From a checkpoint of a small transformer trained on Wikipedia: MLP 896 SwiGLU.
Each number is 50 + 15 x the weight over its row's rms, rounded and kept within 0 to 99. Layers, rows and columns count from 0. The size before them is the row's rms in percent of the matrix's.

# layer 3 attention output (transposed), 256x256, rms 0.37, rows 208-223,240-255, columns 128-191
120:55 45 45 63 42 68 43 47 64 49 45 66 34 71 56 42 42 41 42 24 52 38 12 43 30 64 49 41 81 28 35 59 39 58 64 50 59 44 24 44 45 55 49 21 69 73 58 44 24 46 37 74 32 67 48 54 63 49 56 49 50 37 34 39
115:24 43 48 53 59 53 39 56 67 59 49 61 33 45 55 24 30 73 60 71 47 54 46 55 55 47 40 50 67 64 60 54 46 45 49 38 60 59 62 57 36 61 30 72 43 70 46 46 52 46 56 42 53 47 67 77 31 64 55 33 23 60 54 28
111:41 43 53 67 49 59 38 58 54 59 37 44 62 70 29 52 55 51 34 61 46 57 79 48 74 44 40 34 35 59 29 59 59 33 37 41 53 45 62 49 56 53 43 71 44 64 53 52 56 20 51 62 39 40 30 39 49 69 47 56 29 60 53 25
117:37 28 40 53 72 57 33 54 45 83 60 61 26 28 52 56 69 21 17 29 33 51 62 19 35 58 47 71 40 56 39 65 23 58 22 51 59 72 47 55 12 48 42 34 44 90 62 56 45 67 49 63 23 65 50 20 41 29 28 60 47 58 46 30
117:18 55 52 48 76 54 18 46 65 60 75 47 86 52 40 32 55 37 53 60 55 49 43 66 86 44 46 62 65 55 71 67 61 48 37 38 41 62 79 68 66 59 54 63 53 36 64 53 57 74 40 67 24 14 60 39 42 59 44 50 36 38 38 19
113:44 51 35 22 68 61 50 51 56 57 32 60 63 53 63 42 27 23 55 52 40 52 40 76 50 75 66 58 59 60 26 56 50 12 14 55 65 59 41 71 32 45 44 57 43 36 71 52 41 41 67 53 38 39 41 62 59 45 55 57 68 54 36 32
116:42 52 60 59 67 47 69 77 40 50 73 82 41 55 36 63 49 36 47 60 25 42 72 46 57 52 38 78 47 54 37 27 48 28 41 27 36 69 50 60 48 41 66 64 48 35 45 42 67 38 24 57 52 60 16 23 49 60 38 40 46 36 36 49
112:36 63 62 54 40 51 52 55 43 57 48 63 50 45 60 43 50 47 33 45 42 29 39 93 44 41 77 41 60 53 52 32 55 37 69 60 66 66 47 31 27 48 37 39 71 87 32 30 44 57 33 51 46 99 57 71 32 57 46 64 65 43 61 38
116:68 50 54 35 52 68 50 60 76 47 87 48 55 26 56 52 60 67 40 75 53 52 28 43 60 49 50 59 29 25 38 13 51 64 42 49 49 57 60 42 50 54 72 77 39 59 43 67 27 59 58 69 23 76 71 58 35 62 48 22 70 51 67 33
113:81 66 44 35 19 73 44 47 47 57 29 66 41 44 52 66 43 73 62 49 34 41 80 60 42 50 53 24 53 52 49 28 36 52 63 44 45 54 54 58 55 67 51 99 66 60 24 65 30 46 53 46 29 23 25 45 61 77 49 51 42 73 65 60
114:35 47 51 58 43 70 58 51 29 28 48 46 65 54 61 61 73 37 56 49 62 49 60 48 26 59 43 42 67 43 31 72 42 48 45 33 63 53 42 28 60 51 56 53 81 57 14 56 50 59 35 46 54 32 42 67 48 78 49 24 49 37 45 49
117:32 63 68 72 46 54 52 43 29 71 37 37 44 46 34 57 41 56 76 64 35 57 46 73 53 73 39 35 43 48 82 41 52 31 49 47 48 17 53 53 57 45 48 50 31 54 46 65 41 55 24 72 55 37 47 50 64 50 50 50 55 62 48 34
117:26 15 40 44 33 34 47 42 41 54 58 71 62 31 36 52 54 66 61 40 40 39 23 39 80 38 48 50 45 49 43 51 68 33 57 53 59 34 14 56 79 46 59 41 59 54 81 66 26 47 50 53 43 64 64 54 43 76 41 54 76 68 68 63
110:55 47 46 36 62 58 59 41 51 66 52 48 62 44 54 64 52 64 37 61 53 45 36 49 71 46 30 56 51 45 61 31 50 42 93 40 42 60 63 46 31 70 44 40 59 61 37 52 69 59 54 78 49 50 49 43 42 73 52 52 42 60 37 62
116:61 45 46 44 29 53 41 43 59 39 63 34 63 21 54 47 47 41 51 35 60 36 57 72 66 50 74 52 57 43 63 71 38 38 44 46 60 72 32 51 76 57 65 53 51 82 54 32 54 60 73 40 37 73 56 75 62 58 48 57 46 61 26 54
112:66 44 58 41 35 62 50 60 33 83 64 68 56 60 66 33 63 64 47 55 41 28 66 44 53 35 34 40 57 45 67 46 50 78 53 34 81 51 57 46 64 54 38 46 46 54 69 57 35 45 50 37 79 51 63 63 41 40 42 62 53 45 46 48
103:67 34 36 37 43 38 36 66 59 47 24 61 72 57 43 60 66 24 47 88 38 48 53 48 99 71 58 64 47 43 38 54 82 67 49 49 44 56 61 36 61 39 28 58 24 34 45 63 52 21 51 27 58 37 40 71 49 61 61 49 61 36 58 33
101:35 67 47 63 55 18 65 49 56 29 72 33 60 50 66 63 37 63 37 38 68 21 55 31 25 53 38 72 73 70 24 57 31 55 63 46 48 50 53 53 21 57 40 64 38 32 40 49 51 61 53 71 45 46 63 44 46 45 42 60 51 26 60 68
095:33 44 62 28 44 57 45 59 74 60 74 60 50 52 55 59 40 36 34 47 49 44 65 43 59 58 52 54 42 69 39 58 39 75 49 38 57 52 58 36 64 34 44 43 85 30 57 76 51 86 45 41 11 54 35 60 42 28 04 52 46 60 71 62
097:54 52 40 77 46 66 46 30 73 51 35 52 37 59 44 53 52 37 86 52 59 70 49 80 51 37 51 53 51 51 42 52 80 38 23 68 51 58 83 22 57 54 54 55 77 26 46 60 63 45 61 63 45 56 44 39 54 40 55 25 46 23 53 35
093:69 52 36 39 53 57 44 56 60 56 27 57 30 77 67 50 49 42 26 33 55 32 47 51 58 41 39 48 45 71 19 52 48 63 46 39 43 48 27 48 57 65 38 58 24 36 66 36 50 50 50 39 76 34 47 67 47 42 60 36 49 63 21 42
102:76 70 65 50 60 47 51 32 25 66 56 51 57 19 36 31 45 52 46 58 75 47 44 21 58 50 41 78 42 33 75 61 42 65 68 26 53 51 66 70 66 77 51 53 40 30 28 56 64 52 33 07 60 36 69 26 16 48 73 39 40 49 45 61
100:29 48 40 35 39 25 62 64 46 63 46 31 44 42 56 48 66 50 40 47 63 24 46 63 58 55 76 20 54 88 58 55 38 68 41 59 28 38 64 32 42 71 55 44 24 67 48 56 51 57 69 41 59 66 58 78 36 62 72 46 71 72 44 31
098:50 35 56 58 37 65 58 49 43 55 41 57 09 49 54 58 49 54 66 41 63 33 58 39 55 49 17 59 50 60 57 52 70 58 36 36 45 45 44 68 60 46 60 55 78 13 59 60 25 62 51 69 36 36 53 12 66 24 49 35 56 54 41 09
100:58 59 33 64 54 47 69 48 43 57 36 40 50 49 38 49 48 35 45 46 47 58 06 42 47 41 40 49 66 62 50 68 49 46 49 59 71 62 24 36 60 34 34 61 49 62 44 37 74 31 48 61 57 55 52 55 73 32 47 49 57 21 37 74
101:48 66 73 60 63 30 68 57 54 31 65 43 62 33 61 51 81 49 50 58 55 62 35 51 44 56 35 75 27 54 58 81 59 64 44 43 66 38 49 18 45 51 52 38 59 40 48 22 50 64 24 75 44 38 72 77 46 60 56 59 44 47 41 42
097:81 89 52 30 52 39 65 39 45 59 31 54 75 33 54 42 31 45 29 46 24 32 58 54 50 35 62 56 59 43 68 34 48 64 40 63 49 46 52 56 56 42 73 42 39 51 58 57 46 39 73 57 62 57 14 45 52 31 37 61 58 28 39 89
093:29 54 29 63 68 62 62 70 47 32 47 69 67 42 49 61 68 72 53 36 44 48 65 51 35 71 34 77 45 32 33 74 59 55 53 44 64 68 45 33 26 47 28 45 64 36 44 53 42 43 49 48 42 20 47 69 48 62 58 46 60 66 44 62
095:52 49 53 44 26 35 21 66 65 49 63 60 64 44 45 54 42 47 35 37 57 66 53 90 39 61 63 27 44 49 33 64 41 48 42 86 68 50 40 35 75 53 43 64 62 63 48 60 44 59 47 49 62 52 67 35 75 58 68 55 59 50 58 32
100:33 69 41 33 60 59 35 56 68 36 61 75 31 29 40 46 33 56 42 62 60 40 57 58 29 44 42 30 45 56 19 35 32 67 35 41 64 25 41 45 39 16 62 84 55 56 63 18 37 84 66 53 58 49 46 38 38 53 40 47 25 67 53 44
104:38 54 33 83 72 67 60 77 35 37 41 70 30 51 28 74 65 69 72 69 45 51 38 35 52 41 42 53 44 71 39 23 44 51 62 45 66 50 36 47 76 61 49 22 37 28 50 49 35 43 30 62 42 46 39 33 12 25 81 69 59 32 68 35
097:36 47 27 51 64 86 83 56 32 30 56 57 54 26 58 52 63 33 24 79 34 35 57 52 52 61 71 62 95 32 30 68 53 41 48 57 53 78 29 60 44 38 65 56 53 60 51 56 41 30 62 23 67 46 47 45 45 47 58 56 50 54 42 83
# layer 3 attention value, 128x256, rms 0.127, rows 113-127, columns 128-191
110:45 57 60 54 70 66 68 75 74 84 39 43 49 32 45 34 55 21 42 59 31 53 54 78 51 40 31 64 51 42 52 36 45 43 50 61 31 26 61 58 53 47 44 32 52 49 72 40 99 24 45 91 42 55 35 22 53 42 41 72 46 58 46 45
099:44 52 50 65 34 24 41 54 08 60 41 68 37 51 50 45 69 43 68 30 44 57 59 53 46 34 50 68 51 65 54 41 37 73 42 55 44 44 45 87 63 59 45 57 39 31 42 69 36 44 71 67 45 44 44 39 33 48 40 53 66 50 67 70
108:43 50 31 51 54 38 59 61 40 45 71 46 33 49 55 48 49 46 49 60 30 35 73 51 41 64 38 33 82 36 40 41 46 70 71 54 53 50 24 61 60 36 54 45 39 47 22 48 50 49 48 78 54 39 30 61 85 61 70 45 03 72 48 43
104:51 80 64 66 23 29 46 57 41 55 30 30 43 59 32 50 00 48 41 31 41 44 45 52 26 36 37 62 54 53 61 57 62 52 60 28 64 45 47 57 52 64 64 31 73 42 35 62 42 45 57 30 55 53 73 72 51 40 49 51 63 41 44 50
107:76 60 66 64 31 57 38 67 44 66 57 62 30 59 47 39 54 72 48 51 48 56 39 46 45 51 57 44 32 36 63 44 32 58 56 57 51 61 71 34 69 33 65 47 54 42 39 61 53 49 60 43 40 56 52 34 83 40 46 51 39 72 40 50
103:49 60 80 90 63 81 78 45 52 53 46 38 77 29 43 83 41 68 48 41 47 45 67 56 32 28 67 44 50 28 45 40 63 70 47 54 51 39 42 52 49 60 32 59 43 36 42 60 29 38 63 58 23 69 55 38 48 80 45 35 66 65 67 66
103:46 59 33 19 33 41 48 34 57 33 57 31 48 81 82 61 59 43 68 31 43 41 35 47 50 42 57 76 45 44 71 37 40 61 56 47 66 51 56 37 33 43 20 49 50 42 53 52 89 11 72 44 47 39 48 61 77 46 69 54 43 42 25 67
105:48 70 51 64 28 29 18 20 44 22 67 69 62 51 45 58 49 58 63 65 30 44 59 62 42 48 71 66 50 60 46 59 50 51 45 42 34 35 67 34 32 54 62 48 44 48 36 53 27 57 43 29 30 57 52 37 37 62 34 69 60 62 44 42
102:40 39 27 51 66 59 25 32 29 28 53 64 75 66 48 36 32 58 45 53 44 68 28 25 67 60 65 56 75 59 61 31 45 51 67 32 38 50 53 81 53 56 60 41 69 55 34 50 42 32 53 39 63 49 25 43 44 07 52 74 53 12 36 43
106:20 30 47 52 38 50 28 55 60 39 70 44 41 41 38 55 61 74 65 30 54 65 45 48 79 39 48 22 35 41 54 47 51 43 65 42 55 29 76 49 16 58 50 09 49 66 62 45 68 85 61 54 41 64 58 64 67 60 40 54 59 39 61 52
104:49 48 17 60 52 45 56 54 56 36 58 32 67 74 40 37 05 45 34 56 40 37 41 51 64 37 62 55 59 70 64 47 43 59 37 42 69 60 67 41 68 89 63 36 61 62 44 30 40 55 54 39 19 74 42 26 29 67 52 45 43 16 34 54
107:76 52 58 31 71 72 54 66 53 52 22 51 20 44 44 37 44 68 46 41 35 45 68 35 44 46 52 58 38 63 46 36 39 53 43 38 36 32 65 47 27 65 48 43 48 12 23 50 44 79 52 35 16 39 67 71 57 76 76 74 80 18 52 50
106:57 54 32 59 48 60 50 45 32 48 43 50 33 48 48 27 60 44 44 25 46 36 42 51 50 55 48 72 38 65 42 68 54 26 58 48 65 31 58 35 49 48 28 65 35 28 29 37 41 37 47 36 40 52 56 43 49 46 48 83 56 76 84 47
110:36 47 20 76 16 37 68 51 67 87 51 31 49 44 45 48 64 32 48 49 45 40 44 49 72 29 52 27 47 67 79 55 40 70 47 08 53 18 78 41 32 53 55 65 65 54 45 52 38 55 60 55 58 06 37 23 53 46 57 50 61 65 42 68
105:50 49 32 26 65 37 27 60 55 39 41 41 43 40 34 48 50 20 38 25 73 63 61 61 34 23 39 40 54 53 52 68 54 39 37 27 46 46 63 20 29 37 56 30 68 72 21 52 58 77 35 86 32 61 28 50 34 42 25 56 49 62 73 42
# layer 3 MLP gate, 896x256, rms 0.153, rows 0-20, columns 128-191
096:33 54 73 70 42 53 52 51 41 47 84 38 63 42 67 50 62 52 38 42 26 54 38 45 38 30 40 37 36 43 48 55 64 40 38 49 38 49 18 49 50 65 71 69 08 44 39 49 52 53 55 55 37 44 56 58 37 42 65 37 48 45 40 64
107:51 38 58 31 40 77 54 51 42 36 48 56 56 49 73 33 51 66 43 45 71 69 38 58 66 45 65 72 60 74 31 16 59 20 62 57 14 57 70 61 71 59 77 57 68 53 36 43 27 60 41 47 53 46 71 61 37 33 64 37 41 62 47 52
116:44 52 48 31 55 52 40 62 67 50 51 50 33 67 54 56 56 51 39 66 60 62 75 54 72 63 74 52 45 66 57 59 79 47 35 77 55 77 46 69 37 33 56 45 32 40 63 49 49 35 43 63 64 57 57 43 55 56 62 64 61 43 26 61
090:62 46 45 64 78 56 46 43 40 43 60 58 64 43 68 52 53 48 36 51 43 28 41 20 59 54 44 48 27 29 40 54 40 43 52 44 38 43 68 50 61 30 74 34 44 66 75 30 73 50 47 60 35 41 74 54 66 34 58 36 32 50 56 45
111:38 46 33 77 54 67 37 51 24 59 76 35 39 61 56 47 55 52 53 32 36 77 37 52 49 41 53 21 38 54 56 44 38 41 25 57 50 42 68 72 52 63 38 45 53 31 51 64 54 39 53 22 50 58 62 54 45 16 42 52 55 68 71 64
109:18 43 45 20 58 54 42 45 58 39 60 54 78 43 48 45 53 81 43 37 55 55 41 33 49 42 43 80 49 67 41 56 41 46 76 51 47 27 48 66 48 47 68 58 66 45 72 24 64 59 49 43 46 57 63 57 70 59 60 94 47 75 59 56
097:52 28 60 51 57 35 48 45 40 38 24 62 63 45 53 51 34 58 58 55 47 37 51 52 94 52 84 59 45 52 43 52 42 52 50 37 51 48 60 52 39 36 26 37 41 66 61 43 48 33 17 21 74 43 75 53 28 43 63 71 36 36 78 61
097:48 18 54 62 50 35 59 44 26 39 46 59 64 61 49 57 51 70 30 34 34 42 35 58 60 54 70 48 36 57 31 45 33 80 43 50 32 38 61 53 61 62 58 41 25 67 44 78 53 54 32 52 46 31 40 76 42 64 33 54 50 53 34 49
103:63 65 42 43 75 58 46 62 55 53 50 45 52 48 57 49 27 72 47 62 75 68 52 49 73 32 47 37 73 78 68 66 27 63 50 75 63 33 45 57 61 55 61 58 67 42 56 67 48 46 64 58 42 76 50 51 59 42 67 69 37 64 61 74
050:49 56 35 49 54 35 30 63 31 58 39 44 44 34 32 60 29 38 27 53 55 53 52 52 70 92 38 75 26 47 41 68 18 60 31 60 51 28 40 49 51 37 45 57 54 51 48 68 52 64 92 63 47 44 58 50 20 44 40 30 68 27 35 45
114:58 39 42 58 34 37 37 26 42 41 40 61 27 52 47 51 62 42 58 47 58 63 44 57 58 37 43 43 40 44 47 78 45 33 58 66 43 54 23 69 55 49 68 49 43 52 56 54 57 33 35 17 41 41 41 64 61 46 31 39 24 40 36 81
098:36 33 64 66 40 31 56 37 59 56 29 33 40 44 75 44 77 44 43 61 18 76 44 54 19 41 49 73 38 64 46 70 51 48 59 58 45 62 49 42 64 49 62 13 72 64 34 54 51 45 58 65 67 41 45 63 26 26 37 41 53 38 44 52
109:50 62 80 36 64 57 52 53 28 46 49 40 75 61 53 79 28 56 61 31 67 49 48 65 67 58 58 50 73 54 29 51 38 65 63 44 68 56 41 41 62 60 41 40 29 64 77 47 58 44 13 56 47 69 42 52 42 72 57 59 33 45 32 38
111:48 59 80 34 50 46 45 49 81 54 40 47 42 53 41 13 53 57 54 52 50 48 43 74 79 48 48 48 30 67 34 51 50 57 40 57 54 32 66 20 59 44 47 34 53 44 63 50 64 43 37 79 45 48 30 76 62 28 47 59 39 45 47 39
097:38 64 26 63 57 66 89 41 61 63 76 60 51 39 32 55 62 54 42 59 55 54 46 85 53 40 47 11 49 53 62 62 33 46 61 43 31 51 14 42 26 36 63 62 51 69 49 31 38 59 50 57 64 59 54 40 14 57 42 64 50 43 50 43
097:59 72 71 66 71 58 79 49 69 36 43 20 53 54 62 32 45 38 49 58 37 52 67 44 49 48 67 51 42 39 40 61 61 41 56 55 41 51 80 20 67 42 57 29 63 54 17 75 58 56 49 57 46 42 55 44 65 55 45 55 24 59 61 44
079:44 53 50 40 72 45 57 33 45 56 62 87 51 44 21 50 48 65 43 52 35 74 42 48 66 68 24 32 42 71 40 60 32 33 64 60 52 59 53 61 42 31 45 36 38 70 26 50 38 43 53 68 41 34 79 53 37 32 54 53 47 40 62 48
096:31 61 58 23 34 35 42 55 54 47 73 44 37 51 46 50 73 46 60 54 46 51 23 50 71 17 42 32 47 59 39 59 46 29 45 62 37 33 49 58 59 61 60 48 77 37 47 60 66 63 65 53 48 50 44 72 74 40 58 51 57 38 47 65
107:31 87 44 51 46 36 24 44 52 52 63 55 76 26 53 38 82 25 54 69 58 51 71 58 73 60 52 43 53 42 43 41 26 43 75 49 20 63 28 38 65 59 33 76 41 71 53 76 40 53 34 49 45 41 46 50 55 44 70 26 24 84 40 42
104:31 48 56 55 24 67 56 30 49 09 33 17 58 61 50 60 51 29 45 57 46 25 54 61 66 51 53 55 55 29 35 42 64 41 58 51 45 67 31 60 62 55 61 52 58 47 68 46 48 63 44 60 59 70 38 64 82 57 40 49 64 65 56 56
112:30 34 61 34 61 58 22 57 51 39 53 49 17 69 39 47 80 68 20 71 29 54 54 77 31 68 59 38 46 38 36 41 44 38 44 41 51 56 27 64 70 40 78 58 42 62 53 48 33 57 35 51 45 51 58 52 54 37 77 74 35 43 24 51
# layer 3 MLP up, 896x256, rms 0.145, rows 0-20, columns 128-191
102:53 68 46 33 46 46 58 73 41 54 57 52 52 63 36 48 57 50 41 29 16 72 53 23 37 57 69 40 34 34 48 47 38 72 77 53 37 58 53 49 86 35 21 52 35 41 67 44 48 64 67 96 59 67 63 51 50 63 62 53 41 32 44 54
114:68 49 54 80 46 27 53 57 74 56 39 47 52 58 36 81 45 41 56 43 55 47 48 59 58 58 63 49 41 43 48 72 45 51 71 59 54 52 37 57 40 31 83 40 41 51 40 56 19 72 35 50 47 20 67 56 42 56 53 51 65 82 46 59
108:57 46 74 45 25 52 52 43 60 67 62 59 56 41 58 54 36 30 51 73 68 53 91 39 58 66 45 42 64 68 53 51 64 44 66 52 84 34 65 60 80 60 52 42 47 46 74 35 48 79 44 33 79 37 65 66 45 42 55 46 49 53 66 58
091:54 38 50 64 69 55 32 49 42 75 57 39 60 40 63 72 56 74 42 73 50 62 24 33 68 54 55 42 49 32 34 83 28 60 51 67 63 66 70 59 71 54 50 45 59 26 44 47 67 34 40 40 49 57 59 54 71 55 44 66 35 48 40 44
112:39 28 45 65 49 45 59 25 63 42 55 05 63 37 50 42 57 60 34 72 85 36 76 70 73 42 36 54 52 67 56 57 44 62 40 43 35 40 59 49 88 34 52 47 64 28 59 46 38 57 44 71 49 36 33 62 38 84 68 53 39 48 59 42
108:54 55 54 27 54 56 40 41 57 82 40 14 61 49 84 62 76 54 37 55 03 58 66 54 77 40 41 48 35 45 70 29 41 20 42 32 56 35 58 48 40 49 95 79 34 37 67 33 22 60 43 52 58 54 12 74 45 38 39 56 38 33 40 44
108:51 64 50 72 47 57 43 62 42 51 70 34 76 24 71 39 32 44 69 29 65 19 51 49 44 45 31 51 63 35 54 69 64 77 11 48 64 39 57 68 56 34 34 56 24 17 43 39 62 68 42 44 59 56 43 39 39 32 56 58 24 48 56 32
096:55 51 49 35 65 38 29 36 56 40 50 76 37 68 48 55 25 47 43 46 51 36 54 75 51 42 51 41 30 66 61 55 62 74 50 62 66 54 63 49 44 30 68 48 49 67 43 23 40 57 80 57 29 55 38 13 65 22 56 28 42 64 64 66
105:63 35 58 49 52 62 39 45 49 46 62 31 53 54 52 41 58 37 44 34 34 39 90 63 60 54 47 89 71 45 38 42 66 60 24 41 36 34 36 13 62 52 31 48 38 57 52 41 44 24 95 51 47 55 71 52 21 58 47 31 57 77 36 67
051:28 72 49 53 50 58 58 53 56 57 47 57 34 55 63 40 60 53 86 46 52 36 20 63 43 26 34 72 88 48 35 43 73 38 72 48 48 29 71 56 49 43 63 42 93 51 59 40 76 43 05 34 70 52 41 41 46 44 66 62 68 44 47 74
113:64 31 46 63 55 59 64 60 52 43 46 39 75 48 76 45 46 42 58 68 61 41 34 50 64 74 64 53 57 26 38 73 34 53 66 36 15 55 57 61 46 74 52 50 48 59 62 20 43 52 50 70 50 53 44 41 39 33 73 42 50 45 37 38
102:36 40 55 39 58 53 61 54 51 69 70 43 65 60 60 68 70 60 38 50 40 46 40 47 35 49 79 18 43 39 64 65 41 41 63 43 49 33 52 72 45 59 43 52 53 52 42 26 64 40 56 60 54 63 57 57 37 21 64 38 46 58 37 56
105:70 76 42 44 68 53 67 72 59 47 41 40 27 40 30 58 70 37 46 56 33 41 59 61 61 51 54 76 33 33 62 58 51 65 36 23 48 50 37 22 57 39 45 44 43 33 53 39 57 33 61 19 43 42 36 35 59 50 56 70 50 34 78 42
109:36 34 51 40 65 53 54 60 40 56 61 82 50 71 26 22 34 65 55 38 33 52 46 54 94 51 39 41 43 63 36 63 59 45 28 67 48 59 36 50 44 51 46 58 60 21 40 53 22 44 49 69 47 55 34 37 71 23 56 60 57 58 65 28
094:52 34 56 61 33 45 11 29 68 85 42 49 54 50 59 38 55 35 45 50 37 53 68 56 32 42 43 48 48 51 51 53 42 66 65 44 54 68 37 55 43 40 64 42 57 35 40 85 57 58 51 54 67 51 41 58 88 57 46 20 55 67 40 61
095:54 63 56 54 36 47 66 48 60 35 45 37 64 57 29 24 73 55 69 48 57 54 56 47 34 56 51 45 22 40 36 63 59 42 55 56 47 57 67 23 69 39 68 47 18 44 73 66 60 66 60 43 55 53 74 67 52 51 68 45 55 24 44 26
080:38 62 69 48 64 53 35 67 27 49 39 44 50 39 53 52 60 75 36 52 27 78 66 53 51 43 42 64 53 40 45 54 58 43 26 30 68 35 38 39 46 18 40 44 55 70 55 36 43 56 50 69 68 52 19 41 40 19 41 51 79 68 72 41
093:53 60 62 53 39 44 28 75 68 31 61 73 44 67 44 57 58 62 63 28 34 52 27 43 59 35 68 50 31 40 62 63 36 46 46 15 43 38 35 35 58 65 65 61 48 39 42 56 53 75 56 88 50 33 37 70 56 76 22 44 72 50 52 46
108:58 44 61 70 55 58 58 39 49 58 59 60 34 44 48 42 40 48 23 69 75 80 62 73 57 58 45 52 53 32 76 60 40 54 47 70 58 57 55 11 60 24 34 32 37 33 84 30 38 59 58 65 65 39 52 49 54 46 52 54 68 62 60 50
111:29 47 79 26 43 56 51 40 37 65 46 45 46 51 27 82 47 42 45 00 42 73 58 51 49 74 51 34 57 32 53 29 87 20 40 65 53 32 54 49 47 71 56 53 39 37 71 31 42 53 53 49 44 42 39 49 69 59 17 64 74 85 26 51
106:59 34 49 50 66 41 69 41 64 30 70 53 66 44 60 43 26 39 59 48 63 49 51 36 49 22 47 40 59 22 52 55 50 24 82 29 45 74 61 38 51 48 26 26 44 50 28 16 63 58 37 60 61 42 87 45 34 51 55 28 63 33 37 29
# layer 3 MLP down (transposed), 896x256, rms 0.0771, rows 0-19, columns 128-191
100:44 65 30 32 39 48 23 29 55 74 35 48 34 67 71 60 42 43 39 43 37 46 41 48 26 52 59 32 59 56 53 28 54 53 50 26 32 45 51 71 53 82 61 45 49 68 40 53 68 55 27 33 41 35 69 72 46 59 72 51 36 48 37 59
122:00 61 31 74 40 43 46 51 52 56 73 75 64 41 48 73 62 34 35 71 47 50 54 53 24 56 33 59 29 54 37 67 48 62 62 48 53 52 31 50 56 79 60 58 57 50 34 60 76 41 57 65 40 32 64 79 70 70 56 50 49 50 52 49
110:28 56 44 67 40 25 50 51 12 55 66 52 84 23 54 68 26 38 59 09 61 33 32 36 63 54 63 39 66 41 65 56 53 26 36 32 53 36 74 47 77 52 57 59 22 24 63 54 50 73 41 64 38 25 50 50 67 34 41 66 43 54 53 47
093:89 36 31 38 72 20 34 41 58 42 31 66 62 78 55 71 53 37 76 45 45 53 58 35 58 42 44 35 74 52 50 62 54 22 39 53 32 47 56 39 32 38 54 56 51 46 68 33 46 44 50 40 38 66 46 25 63 33 01 48 67 49 33 30
105:59 33 49 23 52 48 25 32 70 46 73 58 65 55 63 39 45 82 58 47 47 68 15 53 26 23 68 30 72 39 55 54 58 56 42 84 67 64 28 50 68 36 31 66 64 33 52 43 35 50 52 66 34 60 64 56 40 61 65 17 41 53 55 58
100:28 48 57 50 53 60 66 56 55 34 60 57 44 50 42 38 58 57 56 67 52 41 42 43 27 79 39 47 72 64 62 66 21 69 46 57 57 58 46 51 62 55 35 35 47 41 48 58 48 51 61 65 57 76 29 36 55 53 59 51 41 48 29 59
098:21 48 29 34 43 87 63 79 45 73 64 54 58 57 43 47 62 58 68 22 51 61 53 57 45 23 42 20 67 62 48 74 57 51 66 60 61 51 67 53 58 63 54 32 45 56 60 59 63 48 20 33 27 59 57 37 58 63 44 63 33 53 70 72
094:45 38 28 59 35 39 59 62 43 27 56 59 76 27 41 24 58 44 54 42 34 41 45 54 46 48 27 68 45 81 41 55 59 61 64 55 78 63 42 75 49 61 61 62 14 53 64 60 30 59 58 51 59 41 84 75 54 63 58 68 62 64 36 58
096:83 68 46 62 46 13 59 71 20 47 49 50 61 53 51 29 61 62 28 76 66 71 50 54 47 45 72 37 29 42 50 40 48 72 52 47 42 41 26 40 42 78 51 03 66 41 49 46 43 33 61 30 59 48 80 28 61 32 60 38 60 71 77 38
054:63 33 67 16 37 50 40 71 54 48 83 55 53 50 45 65 65 19 59 58 59 61 67 62 58 26 47 24 59 78 53 32 77 46 28 38 75 62 50 71 41 54 63 58 51 63 30 76 46 63 50 58 37 59 39 42 42 52 45 62 64 42 77 49
116:62 33 58 70 14 83 31 35 41 31 49 60 42 53 78 53 50 54 21 44 36 37 26 73 45 47 42 42 57 56 66 35 39 47 59 49 57 65 38 65 66 56 35 65 48 49 55 60 56 27 68 42 35 57 57 26 59 78 67 65 56 52 52 94
096:36 45 51 58 41 00 62 67 59 48 73 53 27 79 67 57 41 48 19 52 62 10 29 36 62 49 47 73 43 44 32 45 66 47 42 51 51 57 61 44 47 64 49 44 60 36 40 53 77 44 75 58 42 32 57 72 26 52 78 56 36 33 61 48
107:08 39 31 28 89 75 54 69 39 45 56 45 34 49 54 42 33 47 54 49 60 38 67 50 46 42 50 60 42 75 63 78 80 33 43 45 59 50 43 68 78 33 62 55 49 65 62 30 41 59 69 48 54 45 42 44 60 61 50 58 48 45 35 73
106:70 68 39 50 62 68 53 88 58 57 44 58 65 43 32 32 54 51 67 71 58 67 73 86 42 46 28 69 52 36 47 23 56 75 44 30 55 32 31 65 53 54 24 37 52 77 48 58 49 62 47 37 65 54 51 68 33 68 60 48 17 56 51 79
093:55 43 32 58 35 57 58 67 47 51 37 35 54 71 30 56 54 51 31 56 42 33 83 44 48 56 25 37 37 59 41 58 64 50 40 26 48 43 34 43 68 55 42 63 43 66 72 92 58 69 86 56 42 68 64 45 40 20 54 78 98 18 15 53
101:78 44 36 49 70 49 49 29 43 68 17 58 16 35 44 65 46 33 64 53 59 54 57 51 39 68 60 55 63 70 45 51 55 52 66 76 56 63 74 46 61 59 55 65 51 56 34 52 53 12 33 37 56 49 47 41 54 64 56 49 74 55 49 39
087:04 49 47 44 72 42 51 71 44 68 44 48 45 38 52 55 70 39 31 77 76 57 47 30 48 42 25 45 54 50 60 68 50 47 37 46 44 34 21 46 33 56 48 46 39 51 67 51 47 45 40 24 31 66 34 40 55 52 46 38 53 69 57 47
098:13 54 37 08 92 48 43 45 59 68 50 66 50 57 40 72 74 37 52 51 43 85 21 61 56 26 54 71 45 55 71 53 58 49 44 34 55 46 45 60 59 28 35 65 48 55 55 60 45 47 46 62 78 47 36 48 51 42 24 41 38 68 72 43
103:27 57 64 56 45 66 48 52 55 36 54 49 42 42 61 61 72 35 69 37 54 30 61 30 72 21 25 33 83 58 48 45 67 46 55 81 36 73 62 64 44 40 55 59 43 47 59 34 41 59 27 34 18 44 54 35 51 37 55 18 49 24 46 53
112:51 60 63 71 37 61 52 32 30 45 52 50 47 58 42 53 40 59 27 78 48 59 02 43 62 64 18 52 54 34 31 45 50 73 20 59 80 32 59 41 56 38 48 28 65 51 85 36 69 62 53 69 71 76 47 37 59 56 53 51 39 75 13 71